config.toml
tie_word_embeddings = false
init = "normal"
init_std_down = 0.00388
beta1 = 0.95
batch_tokens = 32768
Each number is 500 + 50 x the weight over its row's rms, rounded and kept within 0 to 999. Layers, rows and columns count from 0. Numbers have three digits each. The size before them is the row's rms in percent of the matrix's.

# o: layer 9 attention output (transposed), 128x128, rms 0.154, rows 11-63, columns 0-127
# v: layer 9 attention value, 128x128, rms 0.166, rows 12-63, columns 0-127
o11 104:505528507560610556533436539408488543537428491411486419498463476455521564535461570577549513553525498507539452575445494529441346440421481526520522507480520475502499525503590538477486466467482435425465476540472483560459505488533514494504481447482514499557431510531584459479527467574468494466552564488488489481450533584591425452493573602557455576500371471473582452495462459482486536361542
v12 095:535474513524544541462536435578471520560553600523535499498528525514457404505509485533577452484529504506514519565459512476516495464435546553455535457449521395597560486543504553497477435599554425431524463454503376459452457521459555460500369474553513444509478501489497434430563583544560496527533608492460455489522535609516562471452434546517391506447563564475536451479489433491520554419574
o12 097:589554473518573496448461503440454469362547510423551462550515445427564546474561489464411510543504477556530511525508526491507447518538427415537466487548460463422578504491523503514524532404538455530494520480553471483536439425576542582501546518391514460529487540335442509507447477456469506425500456545514460494424436418492483514558493470556536499459470510422509529399521522515437380477577
v13 104:540475408477507453507511551612590563533615491448542428547489506365481517456590501562497505388498507472498500543504585589475412501534482444524443472532519416551530484451460560487480551439436472508434529492503568442484495456554494451480485507517557543484513395565593497478511492552624427476532373483530497564539523541522541486411526487464500476529451542506425440438444464514472511479461
o13 102:539514424552404380440622594479511470501454600510516412546514554459554498563498480544502467593496437532442504461494459545533477493524544493482550576521471508524518442441457536568555557509534585490498507506551381473431501563509507473559562493508521532498573571435392447405443512539449519520482553475409490538552571428500454465582497457544557524541504430497483479545505476380495460502512
v14 094:463473488523594546464466435417450502442499578398484532518465507492547490468427579453526545458486555489488573503615414486434513481603519526528494491429456516503591469439507487535530553566574587493538463510507535477486495565522477493520551443533419598525552448429513542505511513526549639512590539515426459459478467512481562498491444477518472495512423525522458400599423489536450593590544
o14 101:492459567486471526531424527540489563479482505418488550533491423507624505445609551563458472551505478533420496479532601431543507504484457466472504481441502451483484453460508513577511496525565576550505494496505518509547411494422552460550489480562568423544536503465465548513369630470580451468463566491544508503589551522499492405400610500550523525477481554506574542470609580543511468505482
v15 087:515597530480482535572481488500472534569390544509450492506500524455507409506465534547504541526474537456535548507519418465542493413512545536408503609492555438571480517519460471528639626526430446361516454511431442481527485459441505445495527531451471499468591576466474532531491479469484470446493541517351493455426589596476542493559529488513468494548461511500558487473541465449572510476426
o15 088:508424524518425597551535536518518456452561357506495488468510556422583634523530525492516443488545501402478402462491548493407506500506374521539475448501518516519466510426397486506515544445514425571484582411492558425415463494521443486479510559525483486459511419480558537417526477490494590548540481544583497481477448441543508526455490476498500503512581472525569423518569509498494535519601
v16 106:453435450461451495452505482488564463397436455544535532485457451484381528510595429460527542434526443526544555507459435426429434484459524558495444572536467500501471556513563468523535492563617535491525454524438530511515561577548502535466541505490442448494444483542568493469469502527457578504501534563508501481497591557423544494555549449524425364442542566587476596461486479549559424506404
o16 109:558488433432523539455540536445414506574596479561492491461538533586554453561495567537627567489459461469557502428547614513466533576544530504543511472525563471488524477521476520557627531496540528458427548618538526472559521517482535527451500545517528505449452460522492583545457544529496505476478455542542483550490506515460476499467439578523564454579645537518522614523507552582422544487554
v17 106:539445535517567561431484460537593404445452474516541442362444493463446495449603431504506566474510583533479497553521496525458457477511532408531478489576538461516569542490456472533466549532431543564474507463498466498501443502568510457491471464429581462571528479558524403414566476574530509559469392513458466601531442570538492491473510605500435494474559471542507616505470516523561527532418
o17 107:409546403473582417410369540513466475478535499545454449574502525434421464461539586441506471580480503515492531464490560468488553474502546533474503447489529556467479509510609421521613523526522504494562501505515416535531506493481414490385602521526492614487499480459463561458490495584489497504483511528500526464434419406485498479517468551459472479560562491433519463526487434378424483480422
v18 101:484584524414434470400450500484489450484517481514530502464574431466512394520496569494448507535595367558487585463487462559524482473593406590523460479421490535469460527514473551411568524549554490424495487426480520524493539533439456478567364503467476506563493456516582505542502443515519519500460494472538531527502575500450500466505546585539450481431462551482556454512577560542503586602568
o18 099:498399416559479531398526550495464577489511486561579488556528523550429560461493543594449505449508498491526492536477469381501421526475506467530535556497484490518459521431549516526488540514524511398552507571537447492477527431525420518519530466495536404445509461566526469499555545484435515448488589452548473443478465513481483470407454458551519559428511512584492415419563496565473452660619
v19 098:494466543557477489499506431536536554481464513458431548484536470426461461435683426464553430514575485517550552597487464440508552492497537534521504448526531340478514533455540498472517510591450551546545434558410524414486491538580503588491441476551471449522544553418526488490487495526400498556517547391513562454459449500514450504552548442511546406536499485436478502514502524526476537503400
o19 102:432543562429560489528432542534492486453496456558498466471474576524528521424505474510554551446373454497530466400552569564485500469428442474592482542564474417450481507490542538505526418410497459424476523511495445505531490547512380549501475517504521605557443419460564570512405558442572444570544480506449494558485449468459479521555567548515450464461568471558518501427538506524479412560590
v20 106:535536530506469520604501538479548483403510527507499527610453518468407400475470448544532518611495529489391530506437486615443475497425478563426548445462537499527496474487421526510499559584536495388410433506490537509527475455545495471552444500459540425459557519421477473568513515422469522457422461554587579446434489514562490506482500482547592496462450480397568460492508542412475481529472
o20 105:489514479510523430531540539456608545467482558460493472448560570466556468483470430479506386536584602481623438490562531446491458466488472492560480458494503487692525581443502539486466531427481466529546607420390487434519521558424471460530523558563473410463429464471489554497502542422516482501494543523550530480585536479509458475516485448609485497424525513506489507526528495500538554561494
v21 101:457486510620429528486396517483472530505495590412426522490455524365492467469496529573503443467555504559568533582495470448525564492554478494605659519449492457502411437415464435478515516492569521459457453533485478504445621499466467509499489454468516474467599591464539508447533455397453447392473544492462544474473480524455505525450503482481472489458508447564421507532509546509537496458548
o21 102:482524468391548536556524511509502531474490493460507489479560503612550486428579413479442458530492557460480469426448475529466487465445403548470539525490524669479492539485492515505471407543447455558518576518512554498424398493555435584502421482458407485571493466476478491423523600555468504556515529510460376543512456516442478536505408476457456468514395470520541461430432449468519463543494
v22 113:501509549496564620354510424591492512422565423539471441480530464449426461495503494512505547448483477506437551492512510478532537548490470487468492501531589445543521575502501367477506479518545576424502588468528512478486483495509489442475450471586490494589485536525549391600487592530498505539472535488451562454423478520497476534571477480513465417390465489451483607603454475591463532526481
o22 115:527526494455452472484426465371450476382453416516545437514478605513482466467478496496511436545435432583510505551467510457474490507437596519500485483402450420435491485502546483457519583373455504459543463474494481493473520438473523533420502498454545606422493442481479565404504516484504422419453480462529483515436437493397481488431562441452573508417547461528520484414484531454420501529496
v23 107:551479453463471515612568480534455468499523435441596527560422551483522509354473458476522458574599510515486462481519489505501507524502494472492499493495560442507514521418410465605479429501478557430505506549481461513456492524522342475487593481502550536541507535519445586599532505527600454518459521554581472587397519460575428577530458517519519496436435481453491538397493484497536538493462
o23 111:449534415530464541603521529487538498574478553548470463541471432479509488572508483453437521401548565508407515527470530531467489455582569491459400467343533535459443633512513487405513502479511488458461530472395450448559511491467434494568455532511480496469481471466477507442557564449414473460546428452399567597543528490486501438568486430592474548512529489473512471528566472435463490491495
v24 097:447542559449522392545430437567521520534488519548558563511575516442496470459502466522544545495627434509533493506417490345537500530497404499644628513533461501458569464471541504445484490502524514463533509507534515497469585563492515485521489484538493474529541530460518497401480469393479515554601501429523440503595521437525554441546466446522530498500486471516454533397425462420569531499502
o24 089:450436392373479537514568537422495458488536571479477551429476510535510490465531451543440526417423597552533520419503469531612421506515425458427515485539480609436453574524505511437407440477463569529490448554533493500484430520460492563434453463531576518566504480420550480528482459450500538471449463605531421510463514463519490451479456514504476468510531439443459478543479554524555453589595
v25 102:465494529502528544337484496511511466401495604547466454427465460492510447531482552433577522499456511483470464496532406511452446532510431543469464489527499484514428528492539454513542495456443577598468508605538495453534504511542509548481506496563479503450479511480511522510540554451512503502513499539560459654404552593509635506489438495572514535553541548487443495439599472397383517432505
o25 101:502561473566470441501482539410487518486397471510644543467530371485499505404492495495533440561523520493464531502433534471492613470457456492552506484453544414455550365518540571501545550617487500548471531420469487427504471519464461565519536532479500584519542414474476504580425458547424537577458454496447448515528450475425545411510526556474542486460548499510435516530468446590508463537479
v26 095:541515557514407615432449592462408514461522454408453409542491515540457497522548497487511467537449418551432500530552484609563568488436467477472581491578503473439596484519498514539418464562544524481479547483501546528513524556546563519476468529520479484523516509609477513461467457507607568569508459492441525542433472514389397555562483438531449527524436471516536476594445439506458509576475
o26 099:513525479489638524565505530548560502471410415415496556526450536480586409502521596491438429460510458475553592541417524505489410563521564479473499535432532483483514489507503555582569526479466484562532455573536465594494473491428571471600473581521501475513373488524571473468517492457505475466540542466440488462481534608551567469452521540483601517508486551557475550439471484518462593500552
v27 103:447563521548461548467550438531441515495574576362503476414495526476471498455426497507543455461462524593441605426448475532567512452464461498511588502415563471507559529519512583483519513561546465432540570483581464520552469518485567485529522410515501453578516436492501533488476628568452464505530585493436420546507515570564481524612582551461537491480412562497569454539514498499491478522464
o27 104:485439490516591461554465539472542562424590552507470524551446492451528522455520562517435499546518479455568446506507551534536453411491562438439550466416456421409594549438486481596483430469510517468462482512484506431358472449564485615524497561454492562523505488541536553483411506561505497430517606493513453486487468550506437551424554395520539473491510564500579445575451494569512473499531
v28 088:540566516548552570462577575470486523473449537508489547500521551539509544586482517462533458563423376529514531469492485515391483522553489521473542526532519452498523505547610366437440577542415461581467514486517415443511471477477465475479522468432494505526503484446539448506561469526579526481431552431506468494446466427539482561447471535476500398450607374537499479498523473650478564487514
o28 093:648591499572485474483451363525443458417483435552540487460447482587492542364478548605409516431444502445540511547571526397479575471549470522510443533502465526538455524498483506536530543560493508537563532497444515582540519512515453491424444518424478534545507469469474491478432449507463484497559517465423567553524535447430541516492566553463496510512441558521492541559491482452503409392486
v29 101:507468520423386520482406545478505498465521520517482508550571508490563509530516509505459499466468503593502523535508512611474469455514363505451427489529488513492468412417530454500603526458429522533493596537461533477512451555591590466571462472496526607568504457595496542533495567449502453462554539528537558584616444428455530480504540496448560457558365462483495532560531528527445452520542
o29 103:434496518550514508500541568568554485503486478485498415518409570531443478550572480485544539471491496434514535557513470431446484393439480488504556440440444476521470461452451576571513563593501515537553443467588559517447507514402471502575525511518539530495567551538530451518530500491523582551476600420447446557479474544418470569506477448413511514489524487549459398552414551505559430639419
v30 095:495449422471486475566499375486503528510477573458532543432485467568497516407475419514476500473503500513498519473447492473535509372457478524535606571478504454544465547460458496483590442497421502579553574419533545502490521561504550460503543504574515469384495444456483511438537415396470472397533506554474509421464420464554580432442516513540460562457503441457443518474441539472591478427575
o30 099:453589489496482591586461551540443523554523562428457582492539471416421497564530448521447521550559531522537508445514483506569518412535454535496444482564453455485461496502475579509327514508605512490493458494587442487520566557558469474490496524453476506600549533533500530488532580556437493590449482592598469619517488565438511528529495532397482458539500545469569541472517540471502513537514
v31 100:506485550410613499504548524492451617562519530504495465444526452566516380446469473584446416517491483513535506457534509438464609481497489439476512511540443507611462459602605483450506498527559483558526460454487472539609546515448585483535476497506491484469554524448510457469448566540366448525539469485556488417582507487547473478444481419423503546544550507540548483497482445445492475409422
o31 100:545589524427538464475517365507491529449487513482511549452594491331471554469465510459561498513410500477507527512555479506455478463553479547539550516595377489416520571609428493520427511497417495521499532544528576444439486519463524567455425488489513457458518499522556416459410464516539496483514621554544413453488481519512556557547522573483465453508503451435519536510536576466555450480510
v32 108:536449557529466497501534536517463612446476421538396532465515412466423503466449514429386633466464514455466485476501452486491506480414502491517564475543565479555567458648525512492455499490399517567512556547512503416500502533466578553513570546490568547519435480484490453507464569538530521464497470472456396488536511549601511443585420442496528602441469552476534532457502519495551583490500
o32 107:506542514529574625475457543531496422483487428445507513494482497477470497515508495556534424555486353544587473513506493480529539484543530446450517472474431565544584542490517517461474411477463548511485504497509465393481549477446524426513509398403534534456506466515545558465432433524508594607488499468605525542493490546528548437572616460475495477463557431462529551609383517523476465434516
v33 113:514485500584577572568550489502542524496553479534589452541483519409418529500372433488385534560511517546531535455470458421494456575547472433473503569539536483518486519516516508577493551569529575463515497439452486452564478525466434585493461508487536474491446469510469575420504448568530579480398593496496534457510558505561576444539489444524552470607503497512450384521501572453423530445445
o33 111:474626533531426521486503529526558541543546533530471520527575468555606478481480567562512445396490497453525489456481565561486614468420563525465488522405492489508529589531517522446488464468534488509436471534530446393570480483496576419487522458566473425446452494483531422514423480530533461466523530499435508567504421346541523529398476567431427505540544431476532463485452530456502434509561
v34 092:479547553542469525483419558549573639452510527489537513628566521515469466506530535450477457459502461402489552467542428449449443507466439485559499502560464443429506510381524461555521501485561608456487444592515459473510473499527512512478527555503453448527530457540523548454386475434471454536582563485499514530370537478483517435538518384449442520483578423466484448510419484575527533515462
o34 094:537549485477415509560633587414531496437487472477492537474478536532522498400642512495510505499427440467565539568494588622482589529545439496511429549489521450517550488548509540497442545530470472537454567479472498498535526571482435552498397492569519445519522516477488521544471460549537500506465463474404565454454495573591531505494510430453542533544506486580521542484390552491460547635485
v35 096:481537443526527431459499467443635470473480525510575519502601434492425458487516569581434499478462449475483527584428465541459452514552492553514432522579567554598514472439585539568519511488500472427420535500484587434557552483392480540570499515498501430570500526467411487548508608585520485506408536576484506450482492448535485477452510585444478452540501551477465508583479524590567530489488
o35 098:512466501576430508443539485443428573383487503566507435558500552501499613531482516409415470558451478523475508469544587432491528554464468516464486467525428512526507531496529454390535469486516527522581467521467474475544451537453574466523488332478482597471471542614545523541518512455464497494507463478545471474512582399455439593491497502483487534555565536567569491360425522495485493528497
v36 124:493525549495550429467526442562503520439473547542404556522487461548503522442523532490490584602530529497463585516461539432506539511533401453611563544511541482523553561394484520539492551532431491544437470486482511494534556459511435516531496566551526482445515463457403458483431465618463525607495437522543556405555450512582513482446524487486539569499478455492545390431458500439604522396479
o36 111:467577447524534557541488616381515474530441541489487449420564552430480551413496488544523503489476503556499492475514407466568458501571492532493453498549537461533458585562428485422484449464605550550540494416450481561519469513566407532522506402563498516554571474516541559550405442498580415594542486575521492514524537516531435488403469478458398528549577508458552499474502457490498528505544
v37 111:471450484571516500524612475309465526540580543479431511540476458495481495539462422454528544430377444537547519446544435482446467434438503525444510539515487480535569531549460551449511486486456550557531503510484549398573449476474489566497535485472516537581572486504445458451462441470420452425584616521469492499544582541476510511516527423451429500532466545486437529528559515528505548432420
o37 108:499587502496492458590483533591396511493504459518527523484579433500559429467454540538563489491483389447470413436581578457439471451483517493528524507486490414505431521465541481585497453543524478458501459538522548446439514504463535469528465481432418487568506487495524563499513520467546462513507509427514442451526459564509508478499534461496498389444436521403556404557329620441468451499572
v38 104:449508539477485481519616529513556536477560461515603485445507504535549477572448559605586537479423482424493528461569466557567431414515584485507511505479525589503486527359511598565529525476449420500487548473519437581487470535510550502517542483462517494510525405508501580578408465457474467446574500461451498589419513533537510492498424558465506491406509514465531463497449503463530620420488
o38 097:477489466547557544529467571512442447504496501503506495578495508509544529428490529495490524473565538461534489603370380565451437501539389456471553522487483411453514415558503530574478531515461483525508496420444534431484577589541535456491530471452498549557445610457465384493501511521494525480487502489523531453586564494464448424450524481443465611600443529472554508593433560556524516548434
v39 114:448429508482514515589377528539512443482567480535437533553433557554564415509528567481605497485553612495423533527523523544545523480449507462513517510426557525438585516496445557456529506440538477447405527507572475555465498568565555395521436491446544544453540528548520511495547470382586469514506459515476464452502532622480448500554532557553534479406452481474585523585548527468493485504548
o39 108:453472498534551474422484507438603475489523504444512449542445590447500400563505501415477447580556502494540471514460525482592500473546547543461448433480536579490424455507519530589425530536496408492506532513592524510490399426527478484511560579549483487558486540450551543417454547458478498510543447517543526500552426544563505486561439423592540617422461494509524488576543541543498590568417
v40 094:538531507424469526444496436549411480611452457439519528496432570535577580522433482440447536498531524504552423590522487523442587498507518544494465532486420546412576540454626468404500518500576480505554510579472464458478536495597494492513462504575480470480575506471555467481510527481470440532542519518472468528549452467516434462537433500512517478437589572535501530597548491484540579396630
o40 093:488496516424538543548519470480443542527526517494417495502451486377466516512525462575566537545504563458486528568496483450475458613432577487518513417510500553483459511505477528449577506614555472453584522434601524504470500498519561432479454467455520534568512476479538519639470536564531454435519524489600554596441440612479573522533467542506505596567413484515505573496563512546482404488472
v41 104:559450533458496531537534519479503509486530456471381424659438497489484441443427426508518547528589552520471573495421572451572566562495481451559529530430513457503506524437449548562529546500508532442412527566551422492503490566477493574546462567498520485425509467500456565561477472549488526548484586482491442553487541460545521482588503502524490655523395484405536410523505493504449494526535
o41 101:495551551565496476500484530508535564544501485470540477494587617439494552509531550507462411513530493429534531581415431563493551458474549506453534472399518493503492557436435466460433537452498545416407483500499456473560428400443555535564472476570556508542517531482532589474501474464562521551449414488490590482530419616603522467517508395618472529503518455531448478415498537547532488514547
v42 100:485481512527508486464455517566389574474508456469387490492432520565435447634503452504466537555567501520458539555475445434527530513448554504391403550442651506531454541518550511496432417554467578468457438521493566483552545490440453562405457559544533486534539515564514512549525537529531471517460576474521528462486473450505521461541436458629532562510481544494516382516487522443506541478470
o42 102:559551491500438664532541459426592491469505539488522493524510427466489535471497439500538460412461494514481575532513459573458524512583557576550515544402545510489593520477487506457628498413574522508472440515576459511537496546459518498555505542494476473497446504627552457489564496487542481571562513419577479472460406558517527449514520470480425525487489457548563519484465444649456469453544
v43 094:516535487530534533439443524508422541578599531474533498502491503426406442503631499500578497517541473548527530587551501456585515482486445495583558579476416530460543471402461490578512489496418449535545548588566571458592534539527388504492504447472582466558599480413584532528509620445451520490457528537484594480530502543493486508523545469461554492533467496410485448512481455507518458477489
o43 097:449488468504473361522627483562509497324549518497583543513506464474578453446580425518457535497504521379518550435468419471489407533596536559535597505431495490521460470477513509448524517474556500492481495543499524422464478494476460559472477552515490595568532448568481458501528522494480477510528468509491422546502626521407479557476493482562471420512472464489534469570472487467523504612478
v44 101:519449543480386488570525450456481502485485475445511393459540535509548393430501524535556512494537523494486473436583473578471463522457475444370442467531527528492470491521456458523491436486517454525466438494504493539452461494534406583349527478475462527449552505520505496517520550451436473532499417539463562536537464471543356586478595460560487482482428450473452610535482404460533404494525
o44 098:549484456482568559504501551495480382512485424597490480506476527421508500554521479421540485522517531502485420437496537523499416465449523595583586462380474501545474484559444488526491456468420472473498465526464535546554507576476470458516554645612442570508553520547497538476538543503466513519462453539431543477480457556497554527625520436461567498497545545466523602504603536504594553534449
v45 095:478520500413513438460508592588459454349522523487498496470484441535383589562521452536613510462504567519590486448516564508469547549517503501450540452446486513455558502563539531435520523402445487471533496444490516477497570463476427523423556480609438596439497582547526537525498530403489480490611555430485540532529546494521432490535472406519496412464527491549478528437517484487451520450531
o45 092:506471450483465479529572417485421478497531560508557558415442568504578395501496413474451529560539574517455567538529486528533452510471561538523463508509427474468479421527455470498571451509432547424434532467475572550465464512591484396509434590480523441459455536428551647499524458527390470517504500550425546534545441503499540471477594468517496504433542469430487524571476484575441439496560
v46 105:470468507553548530417549476463483613430503529504514500526460635515516513458556491591544467548415477469449466591489509570460487512388495454480522512612543517509533549460513495517543475502502527509562504545452444454515455516515411470368494507553369508536485430404518487515472500531521471487564430423539512493595423483446522596500505515429560522501458443530502450470478496531645570457494
o46 103:520593547512476593584482483525480469477390494390457408510527499490487456440417490492477522510493521547405482489538486463463545640621499538458545441458521456511489599503533460533489444468404430517556474468535581528426580578511491523461533536492442567554500487442474546570405549452520475474437510584346501518455561595479454486487448527483502512527507522559464503513511482520525486508558
v47 098:527448527533430454430579436498556443545449488527521464483526492550438520457428461498507506533456419551540528537529506514447518447534480456491442564511517511610534553488626535659453469534475433644437516528484490560500496541462467481517367453489502540475505407579448476446508477522520481530497566536528467415552585510598548443490528468571492441524474481515479493417401495571447516494456
o47 101:492540455604450466439437595609466519494518400547452401421443473511532530538477490522441494435463481478432488497552499441482504457584486479476484509448481398416495536526462454522543467449496643485521491541515474481546500524542514462550536511499508434554485455482403428532462477522492427476513459453593427458473468419508522532623448498323419505548511520428512516457485540476514519534470
v48 082:431528522472554476484490519463541383577429513490412426505408478586549480458571482524562552381543466470508587564586541565596434438586470450472502501517464515423488508482478514511454555509487461506500514514468481485443512506570596561519478477461515554468451495489589516568508401551559513476496481500585444597556456507447564527406511538480485487564540472552470518489486461426596538475603
o48 082:488455385491522585524466519513474457481517532484479534488607547495515524534483591530460539493447546419464461460494376404552516443474492529500463562592516519532529463475442461491531611613411493559510476523596462517528445495553467484507474522465571593554516516519442476443389565541521486595463481525477563422527465466523554472502487528600524438465530583446466463419492518493512453536380
v49 105:519505509403439420457459536473474537529481492577480429572606475566451427558475496501454517532430547562552467478490516497474473454464474482534470558538505497474471510511441557423520436498497445510519446475523559526533596592454573563535532529436487545447447499526573466529462552443372558508549460512505515517440602534571581458518555457634489567499462471548457484461479545552419564554373
o49 105:506562509524500573528528477544540512502604513471544512456510548450467554515544468511516534487498462498550474473517539599428537460475475505575602551547524529532489401550438468589474498497455593556523529597487407518618574454481495478578509540482512402534458534666533546508592439520492528527511531508511479497535468488481520383441413483506611478490559480500495485573464530524583504566599
v50 096:446531444485415413542598492526539604556466490488481492464462490496545492456491571450475563457454565427469557491536539634400460492522500490502398452537503519488512525456403494613564453478477457581522472475474540520484444560498446453582550572566546525507477566493502529536461390446477517498476553489524456607460456574478479561539564551547557506430472489499465455478505506498575400402538
o50 101:529465547539459492583571560500427500607486446422406415481488528436491510498516467538598514518546418605508453519412448537584466483545524385482528505545423441551469472467488492575466532504475448570487448471395508451647464534562386415505480539451427532461557435513513506483499533541470471474503462522425513461512522529455515487568503507473537514563460555516497408474448534554542445501445
v51 086:360494444507536516461494412496546370481477505536576476514428524545576452478531432533582500414589498552457390597538481547424548482547549438512451480467496459524517486518466466430550442469482524459495543483483488537454432484537517500558396445446502497544482395500531571482546516546576461503515491520469497492501525488483489532517448537569519524476592473610503643444490463466593513414524
o51 092:513464550494499514479415496490432525466575570525482475493546502484464507558459547426510629563540601490447522451463514444497521460510546572506469523512557639504556496507553484511630630577502454455497439397541529494506571416546510451469561490525453544500466522435511467577404555473522462518556477542455463500423463549444514467534479532490583466572506567440578453582535527505506498599470
v52 099:496469527619520458496554549431607523516505461488522526531455558504532501410407515393429505605476496454456447541445533430498422535408553501445419491407429419430483540456515512591493516475499501526463512549485505507568451538480475519507509591533499555526594447464467612498520615598511513510485502490521459480501508537510577474435539451515513613577463486447495413499532517580455511506539
o52 103:497606575604522459505520537532485518508442474569489440618507460488449530513508567610559408464510534510432505454513505601560666479528454466574554422511578452503555540501524436464454454548492575509451518561486493462543513526460510561527477451518489515512494495435433485569482426429574487447546498439466504597548530522523516543542533476575516486542434498505587457469493470629511552528473
v53 109:509611476539542543521450473532487530584477493534490540508422550438556433538439464548511507523507531478578443467543395482606500479547469564599458485401585498412452439465513462351552512513461538491486505450431454447414501520528425538501503540465510472645459499520543464599469602458524483402517424524444484505495551526502470519491494499513522467506475546489512538485619476410483529513536
o53 110:531405487427508509491498508433519515459486489535566494432513456589525549552525555482497521563531486404427495508414458441536501499438462537546509522463457468593428551462515489464505518463567421484583491492535549475482508489460560549438518455494446530499498505504487378513561498550494594444528584547515593543536394489485544421500495505521514557403451408639530424608570452523518403476551
v54 098:519547530572579455459442516432468468533514605483464572477453523511457568525406582469493497436481453482490523479529542399546581517484466591517583511487498413456505441443580468452554530454489468507459417427462477482554468510566530579471565564563549503433537434458566473509470503464459530399490460545561509455456560393502531440521531446490474494586490471577519440504577527439545375548482
o54 097:452520472407481504453558467422482662466515531435445528437626489546517542480434496547522436477428527339504562444439465473559581471473409508490478526598528426546530452456447440455436491433548503551427495560550538481448420483464484475536491536426469469519493458454454522564503476505489481497554571553543570554478482575513485569466565566456525534453493516494475461480501478419505542565487
v55 102:476514435540562455521573475516414416539587572511539425554485555502466465359541443559554467529442425480439521452469539510465492532416477423429467564424551537499585456493490506509523506527463478469479470492428438479480397560515452510562524471527515502520566457435558557551499521410503409531479566476414484508542492434481515511537561407430469437505453459454442428450470556509628535523504
o55 101:453429566583440482530426575461443453465543498481448512535488537428595414526423484556446561417528596417469490564565537556509475590544516465530510529487492487487522545405442462408435498507526530489496512508550519437485439545412506496550512548492383474513565531446408516428412507490501479434461494519422560427537506533437481538482565471532550493519527482443484396556498606451528524573500
v56 091:570583465589452530537481553462531514521592545512567498448501480436540446423425417489474508540525531565484523406403490503451513498556507544371504449415527502529455443573513573515462512478516566539482553456561606542518406520480500507443497601452545510524498490524549453521489573422464412500420493456493542542505518409503530530584602469499508425498483618483454532501484507567505499491406
o56 098:464446488444445474481417407538488564501448484635490554480443530433537500606503519504573419502511501495528511539600527482562574518406599485559466521455534459553499552511537503546387502487425537493479468562525504343502512543540467493621500555535436510561532489564453503480531538558464586445523569469487518495510454540539466561528527464473514458509546381548460542507434520481417541542517
v57 088:399453534548496413456559596407485465590481510524546570483536464406535522485459411547442529499475450533537410517523501463522412544491500552493539451511423508474509431438441492483452558590527502488483632601530531456467509585538479564565451518459521421480473537485614520524485521432473453466464441484484443555528473480486402509493530606439469459460482520559596510503501465521446542468417
o57 094:522485481439567503429450399564523486446457506488410522493463502504542492421508516471499439493517545502486516457433535433465444504460490548387575547514583464568394436447512478446428388512442490453531446501460550407509492468482411472529423373446634594503414498508490501472477465504466514411522417501440479457482525412569390487506480499567523488571459501511431461500490514529482513521504
v58 097:472481513473460519442513488549374529404464510474593543480461536546514495425444471486508440554407486546515417607540448450533540503513483540540529524483573568567447577441463475466538574527536535440462449564462525503420503494475572450511503471589476455569546542410512445535489536547460569448591515423450509520511503499498480465514412392371542566522579459484559547479455463487540520497404
o58 095:468492554517549624578486585530482578537564565557482451443431499470573498471495508441593480514478493598525542503484421497408484571560464569603477458471500487541565556528478445453507528533537487581593551473511497443397525400516544546436290457505505574525455545426462548500506512466447497561498559512507478555506503531476506490423517545484527501487507495486497591563490529526519519519502
v59 097:492525506550541593448515477520605651492452491456503590454469471563551586508474459503477540557575522517512462516546565501544394491520448451561533604528420511467494467442468478510576444542487492531461350539431483491535524519557448536456542494473445463557567477476516503435492478465514504523416534600482445626450437480505518587462452470475496531569539508541505394526473473424492554526473
o59 095:511525511488520448496553548421462467500624451521424508558547396481474498506587587485516477509486492496502584442465473428429517637461463485487538536497460444476456544435544471463411462601541478569462520552491541498506494513386458503503460497580522524523472535523487560518426477557509531444573462469491548457502474513515521376536452567474378451560510531621517464529529414400523436464486
v60 111:508444443401519509502454538557505423523469483481522418494397476473525504537485396462530535544507462464598533553378467471539449465599595516515413493473594473510504462525478563510483486479450535430471532461464491518562443470473361516567397455459509401497564566500504532434501543426502538494530532521484493513446526520485442510466456588508465521433573541478503489530481538474611527367572
o60 111:513556467465417574510532499482466539499472635617487519609445533492522476519556560506406461504551593497490469493458511501462459454510527454587522469571511507496457495440515495492556448488476424476520514387546423508581523498533591516398548519506481477525467422506464438405518508512490502582608452500575542494498453498496529572542477547537435605617434464491577505496485452592440466532484
v61 115:549550552523505487478489480486607424435516444533558519500508583399496441594539455474488416583504569453391479465592576439410488559495519492458528492448521524537529473471494525461557573446463553534471508529466500428543468514487520506514446547584523469452437514472492521566474606493503541530503513471512578378472460485543495496549518444615516500492423457474566589454589462442512410569419
o61 115:531531621494531507474450472531572426478501449552559504515539576455569501486442488482452414454411509499457542486425569474611510399423518540531504458535561504543525576463453499521463500458561477499475541408455555508497541518446494481473578457566458513405485445457531489544566475469479435466400508537527495575563586514473433485493444503464517532471630482582417492619504439523474529598492
v62 103:429419610495452554535531522484528601498452502424630505514543618621511541568542409555573509475527502434510503465476524427494479467541479501545470473539495474530483486402438520488536485555511548519494571604493496453461513513706450541524583551563487459447560518482513472506466469485473509416543497509405459504524445495449519528484551504481434506507462528490464490469469490577482469441578
o62 104:581566422455473485571471485555529492592498449455400487511491468475453452411510522456457563547550499572476575481525479506431431452543442570408567449530463439485518503523513529534471542571640410470442503464547488492516530505420487479498416471483505539624449525463415585498491531457497557455474466499470559522445515537501507578463542406403531427562525450575471535497512488555563472589495
v63 100:447541478528508506512528539471490449567536572471542494401477526471493429542458507577547439526496503399506474578437521500517479489602568498546529474451486555466475509478495482520462485475535531506498442474521549433576449472438648541490472470521523550555515447552409482547562639504491492558542497468413473360457419501577348469427557570457470529456537491508465543564455444458499499471558
o63 102:494465537463531528470448565526480448374482503528455513497561482467578540488537513429499583625500539511442524521580539521607491516365494529473463511532444503445464499431509521492524530390462541535459546474475439521480551436513479529425490522473444563516456584473536471470534542513453512473446587486532485445546589523549455601588540458515455577578438506468598541435474484592489473414415